From a checkpoint of a small transformer trained on Wikipedia: 6867 steps.
Each number is 500 + 25 x the weight over its row's rms, rounded and kept within 0 to 999. Layers, rows and columns count from 0. Numbers have three digits each. The size before them is the row's rms in percent of the matrix's.

# up: layer 8 MLP up, 1024x256, rms 0.053, rows 937-983, columns 64-127
# down: layer 8 MLP down (transposed), 1024x256, rms 0.0531, rows 937-982, columns 64-127
up937 100:515498510458482526528498546477466516478477500457485509508490495475486501526520492505498509482477519486524445495479502489515461547435540520503522483481504512523519486542512458483466535498548492
down937 103:512514510495486518492470496462507480488483523520471519501488487501536488524490510492527439474469509507454535518522483507530482519530476451470493489479482500472516503499538523494503491494477503
up938 101:497533513487475495483569522465513475489476531502497471479494493486489543521480484544485545490446523466488503490456482484482464495490524478531481469550535505507486465462476537520456446468460493
down938 094:502466468499503498495466491524455528538503480522481492501512517507489469449501498484502479507553525506497477527528491521535506487494467507483516529469471503466469511511547450465532529535501492
up939 098:502515530474457459464562553501473471489513507507501491518493504535487465544496444492493507478512490463495512530480519529498470504536520484504518515509516485456543494480466480501498508514466498
down939 096:512481498513514490525512496505523519539480510513540513477467498426482510517521526463562486495533500488528449457523471496533526500497494511504502470505490485513513525507510501479497523525549463
up940 093:484551521516484514535537511529533473479527526489427480494498503469525446495474440501502473547515499495527486511509491474531524518489526490519466493469505514532474475549502494463526498500499500
down940 092:472491526455493487505499490486468527485487519505499490546503497534472527465490524523510544476502503530419488508445499501492475500529488510457525493525493488502542518473524489526472495510475482
up941 104:473480502499474503509513524484482474510490498533495547506515475536502464469466489491490496527506507507508490515514520487478463513512488507507489525466515516478465498534495507531497492529469467
down941 098:497543481499509500494493476508529509532483527525553490531514487477496494474495517495495522502440472507491501485531452501468503501533530472538509474483501557524505521475513505513537496463556522
up942 085:500573522493477507519503515499511481480467520505500497530543521540507502523521509517491513466473483546492488498483522503494515452514504483500497494511495482508537528517465510508433504509503510
down942 086:480476494457525536487530503519491520549501509482473506465497498427508491433486499492494490530496528467512478489490472500494508544479486526534525508493510480493470521481523535487547494479466511
up943 105:478483488515485488510538513490498472485520472528474514493508472504493552496433477469527492496521488494501456543521478523493454511515524484451478493529477470523508465513464489499516446473535510
down943 119:499508496534470465505507458526470503460489484529543507527489528488511478528481483528523491502501541546501555486441522524503506449515483485485540511499515470510489462462507503489513525522536487
up944 097:517495517497495490509525501471528508489485500475468527489443471513499525472509493533467520522521531550538526470486535521475491467467470499541506511496521502459504535465508502551497528475519511
down944 092:481524491528441550500478490508462533510484526534493494514534506516522489521464503458501487504503464475456469539513447500532513522507488519481512535536465510524488501522532499468475461541478481
up945 101:448495522542467497484517512465531498485479492512499507504476486510536490472477492455463507497501485512532484491521529507505458524518473506507450498467478510470494500474497498551488499469515507
down945 101:520524487520507497537517540523470490486511502527523514486557519515540524500534473517492488473490500468474491493488489507519554507538576491508502499538503528538477528525478495471494507492522480
up946 100:534488487475475512496549506477538472517510481560491512501497520488567474530465458478470495486496535502516545503493494472506464529482516462479544472507484546462563541514484519532492530480491498
down946 100:504550498494496509507460498491504546488521506499520507491518479445470527523472526508533533510463480503504434507527481495514483479500548516520477453497519467502489452480521470500507505509476464
up947 096:474534523524526514459497512521520505515505472468471492526533465489498509525496482498469507489550505481498486476488518438505513526476505493499480488462491529489527522519453472467532511508543470
down947 097:526481471526454488560502503503512470509523484502499487453509501472513477478519528510521470524486513478476535523493520541556494528549480506484488513492480498498505489540566512525515508529439550
up948 105:503457483531473452480480492508487469494568471525508507538472500530467497530507476475503469464518453497506498502480499518530467461536491527488518491485544480504541487547452491524505513539486498
down948 096:503547541510532527538500499514488515511485497500504512480502509496510488480502477507513527521479515477496527485547479510458509512502497525487485497507498486494486536462590507516497472475506500
up949 098:483463518470472528518542519466494497513514543468482517477479495513528530487499498567521461466514480536480469496468467515493461520504516424522468500501469526445480498521497503524526479494523494
down949 100:508502487495474523476475512499506499466519496538537527529469463501487466495504530448529520485520468492533513503516497518519503458479493523493522477489495523515492505516540533519466512485474517
up950 108:494479497539524510505468491515503499501492444497507494474495496493474456520509482505493515474534522507536502512557526449450502502482484505495518500486493510507495497498494444484494496476509520
down950 088:494539487485479517506524514461484519520510554482499514501518516536548536493497513490492492531460483504448478462454493508547483497512494485492498469515498519520537511518498569499468460477471474
up951 100:473512522484486519507515502510489485489537541519487491479541487492554498531499485453475462468506515535468476493515546512527494537477512496563533453503503535467499488497508548549480528505510518
down951 096:510513457511528510508482481493524518498493470474500501510489526482468503523470549499502501558525498478512512511482483483467561460517521515447471530474483484518498507531478430480520503479483471
up952 103:472500494468504539516484493494466479503498504457405477485489523512520483526489515481457454497481527459500539492503507516492472479524542471475522522542465497481522500497484469487511477484528452
down952 115:504522455507517512515496523522504482542464496513557530507524500487462460480511494516514520511498488502454517491487528443518523490506468532497519527494541488481502509516544491541519469515433471
up953 107:474493507436485477496539518517479539516501482509472520501494479485518480506500505484499483508503467530495473477467518521500514459521503483553532521526485492504453484533477485497507473483464465
down953 107:523500487513483493493512485505519475512466467477509475504486498495496567471504485543466474500482489486489519496517468498512502505520502501494454479476534518488519504503494520531473527518545566
up954 106:481483503525542483508484525474514501500544504526473503470466540501481491534498459568522489497506504515500509490507510475487472512524501476487500459467489453525501501486476507486474474525494506
down954 123:534504569485490530527463502481512569493489536489469463523512508506522491488475523477507489509536480499486510528491520504470454520514486500489511484513476532484490485468473487465516506496516527
up955 091:457462517482494513561445454527475544479543432452494489479493488495474525529502543513467503476469464484435481462526470544489505490522513511468476463489522481515519486521501488469447499461475475
down955 088:516542509456457465490503524468509493530468536503542523516497523488528512442502475513523501534512545532534491526494502507471489501444497464548501546494500513480480497521540535494530491521485552
up956 106:481480498490450493530529473510520510540512461445508475522499483510535480549537511408498489505479539526524486518484513479529489536481526488526521494489519528472508491507512490529474459510468500
down956 104:539495518567520501473499532496477438473519552509517498473503484500486526457443480522527519522495510524484506481510504491446521464518508514480496485521484458497493512495549510494505546511495540
up957 095:520544458488481499529509457503479499522558465529518512501481470488483520537520494495495537487491455511471494509461490506486489470487501511500480488525535538500493514514514505508519521472474472
down957 090:478478515491529490485471527493526509500451499485410493516514494494513522491489519529483489469462483539543477483531471507553473459524491513519491488489472475501479474521404494461489497547535507
up958 107:486468478466534500491524519515452509511512504488493478518504513508476482531466499499502501494477476515521510497528526510448467478527486482503533505472488450454489554513487510477532538492485491
down958 122:489464489450521496503504499517474515511520526514493477484502471498461466496523481477505509533501522481509511509484573531465501534526507483461478487508511477493561497505459496489536504504495465
up959 095:559524520460470521522527526485553478541498465527471514516496481536499448501463483523446530491495517519492486499471488516473514505501515521471501506523496470509530532484494525505531476524520483
down959 096:438512459527496474486442500521451462494496523483487488499481529450508515456508525504529478497548531437544510524503504473516501516506500496499489486463506520478479465506520526438491521456506562
up960 099:506485500503474545471468509475522513509483473500445507523513488519479495485454487472477476513507511497481508569542520510477521522508513538564490496478504487508487522519491498516529506484476502
down960 102:513508471494515500511503489525523514428512505518518498513534511471494537514487470488486529517483458489480485493509454502518533506475536506515503520516501469476525461500498525466482486519509513
up961 097:473544515437491480485561469501507512471506513499501471473494507549503492516525457438483504490500496502502502494504495472492471549521450489519525469495503498467472495498490468540493550516496536
down961 092:503502485578476541489485523500473541513489504487518518553494451497511510460502544480522517566468482525491502504494484508460521479486511483500470528511482460503517516504458491497502483491505465
up962 104:523500524489480506488505474503505523511505514467431507493486515594500524478495508487525500515505544520468544518545503525461522506522458516518486462499470518514509507469506471470460474491489536
down962 100:480484507540488496542494539505523530482524492522520498491485506443495481509521444497511549459491457474518527536509503508541506501490544442498496527480534512482494520514533518473509485487530465
up963 101:481492479493472506535487495496517520528523497509504528493502513529472514484484506426477484480492527474472455543463473484530496546499542479517512473481508525496541501462480488493452502452460519
down963 095:481498525510516491498509493502494501496514535513522490508489455462497505490525475541502476499491491474534522482544555521479484483520460522502488516501504520492476491528575472492516491550532504
up964 101:523520534486486515481478494444499497489516494509483525469521482541508523491493507466471522490492500476488492508487521509477486470503448505481492473485515473559523497554485456519429469500525476
down964 106:471463482476501490530529506523475537491530527552540509487503503470465466496457504500499440490497506509516525458480516495493517514548544502531531521524519496492490514493499529488500496486501484
up965 100:485526523493525533478482525501504484500510539551452447467521536527517463474486514500504493539512556517535524541496540562513516477497488507528460489488465477518490511511493507529476513483414494
down965 096:516507490523450506503499524470499519498454451483503545575517450477466484488514502531484512486504458494473479478498479490501471505485515520502518497506519551456495529475528511484510493493555494
up966 100:491550512502501520538514520514486455492507483503482498497468533469541477505462512475479502503507480526520460513508519440499499588531484474484503527509421505456481512560473508472483490526535517
down966 097:481470485510513494440486517493484520505511522466509494531514490487466522490559476543554495509489524468507524504485485535506485467452461492487510431475533488546489513457555478502520490473477467
up967 100:514515493535519519484485544465530499533542491483480492470510484461500474530510515470489493500503505500476492456450538471503479518560495515508482391510494495531507513473502534496503521463420519
down967 100:507498472488485469508445483552467479494453534485498515516494505553497495452515519523492523491492505494511505534537482503489514518465485472503518558482476514472489501541497529495514464526550502
up968 104:483498556519513492483483507498480538512502476480463515480518539542506536511505458487477478536476449541502515500526551518459464451505517490516520530514488505478476517523479478499476487522490460
down968 109:476516504494455510480505501555496490478525518518482478521460544507484484477460440480465479469475516462482541466517508487516502497516538498484491538478496523503534473467498524519483504470501526
up969 103:554483513496501520471492470484519519503527465537475491491512496499541495517527484520510511509489491479519483536502472478479469493521486476508502503463486551512486451482509500524418508516509491
down969 108:510529494514524504440511509509511502469499506497512480531482542510458523535470485540548501479488514504500522460484492508499478524459514491536516513546492481532532508491456511454498505431478503
up970 100:534531526517496557464491528497508508517502535536483528506513509443524491511482473460452531513499496499472454490487481455463444531490507485492533491535500506525480491489490502539488442470493469
down970 101:456505455502489502496515480534477473511468458507507514485497493519463516465506528487518486518488514491515473532537534532519541518562510516496451501466479488482535503535523500457518542546524487
up971 102:526508537480468493527453502477537509498528565503496503572497514522526507493516445509516470511480503481533499482476465510543473516492463448512499487517538516472489513493484499514451480516539479
down971 093:505498487527543483501540490519482484517510463465526516440488469496491453525494535496477513506522491559484503493504515476458578530499525529525482476474492528522518479501539495476530468493480467
up972 102:465500526490496482538547472516471464478443497517479481494508506494533475503476467585515484482449513496501462486491524488538503512489484523522516535492490488481487500486516485537480484500455485
down972 100:536489500479479502482516507453510495512530542458489569546495461483490501459507516436494537449498460490482478513506516497466501505506508461445488473516509489493505514522529504508505524503501534
up973 097:508481498503501538476532523465497518485512486497433464498474583524498468521494502539487522536525547535467563481463532513492457517473464520543556478510528450486570505483480494469500505486481472
down973 100:523508474502489513500479502548523471488516514501531481509534432468500528498487482439488512452498448490525443520519470499528545511513540479502454513496489529506453473549529532505499505520508463
up974 107:483473492460500508489505488503517490539518464530489523463477494518471525524507470523513499516513507516476549503482512520462435506529465485517504475505540485455525511518472479477480523466521511
down974 113:494495529501509483486503484525484500517527463458493462517510473534474492510500517500524504464496517489504513499495470520484540495503481534472528536518464488500533502528529556515481452523451508
up975 103:492481471490470472521533490457508543524524486528487539514520495570468452538530461503466491497480483476484451528497505526474500556507509471515503522509518464512515504498464519543528467542513510
down975 113:509504475503482497512494506481497467445481495497516483553473517511532526504504568488512496534540498500506481450495505481502488483547557487485502484475432510489483518529515502437486529507520506
up976 101:498526497518460501519481497478512505522471480519481435486534489539485478534480487470487503468507504482523537500504469493490516563475483474481479492503510505473501509512495482495534578497494476
down976 103:504473534529538476449510540514518481491523523459514500506501529469520540527515501517484484511497499480488518478467529531526474407507510497491548509520510499509477467490497487495485460481464469
up977 094:479446537504487467532522510509465535511501480499499528483511517497542483536502474480493520509478478509531489511479504484485470501532548477462530524523483525493484482517446502494492536527515520
down977 098:517534515459509474469481516510513504489477551506507502530454450521453474433496501497493534452551473492480519478503474493515529513536527479483483502533463500503501481532491502433486454489493512
up978 101:548467478481484523531512548507514465511540495541501486504495534455477470502464506509499482505528484507494476520532455479452529492551470456531508484456475483491501513488507546482500530483516533
down978 093:458517525518529464495494476508516532483470508461488531529530508490510482481496473525492498513506531476526526483465530488530462520471499507515485491538497518533509489528506466495545470517480455
up979 098:546530482481489487480490484524477479498512496524502465519497492519478461516496460470491500493519484475514451491482515478523502558499454496508461489516487513478492482476489493493508510485518530
down979 097:459507481494487526498521489504503525518459535526478541475520501484516529449528537508510497515482481505463507518481485536557479460466500509485526517473479493504484489503448510503459535505477488
up980 102:452471526405452464491531456454495551517565468528498475521526520491515472548514462541516485478492478480502532495497484494551497504496470513456477493513517520519484512508495510546509513536480492
down980 099:508474516540534509511515516510507496510489551479439510496538479542503486497511537493493508525483496523492488502509482500480511488520498511514480519473514511423498498527460475482492500524513487
up981 097:450546520496483513523491516500474519518505467481487510482525481547472499531539512510466510511507565459500447526479494518523465447504486488513480453481493498471479478521496482497471488494536518
down981 097:527448469502480476501515506502498469505463501546505477520495503469530495498514505489487459517503446497476517521502505505507511495492502498515515537527507501507519521509557531502514515476488424
up982 097:492492510487517502509469505521478498508484549525491560476475496480515489468528469501482489480498486506530497478488497497526464542520461482439464464457494498522506525532518504494468515486478481
down982 090:507498432518472505508501517501528517510492464487490423526531566500478494485465515480511511503485534479474507526526495527464525473470492492534495495519508517500492494491487492477511494489519507
up983 102:495509520532519486509566483471566550534514523518478484514516467521467494521489465512512507479502481496453491532501486496464525478487492517516499502473483506498542530444471537501516515497488486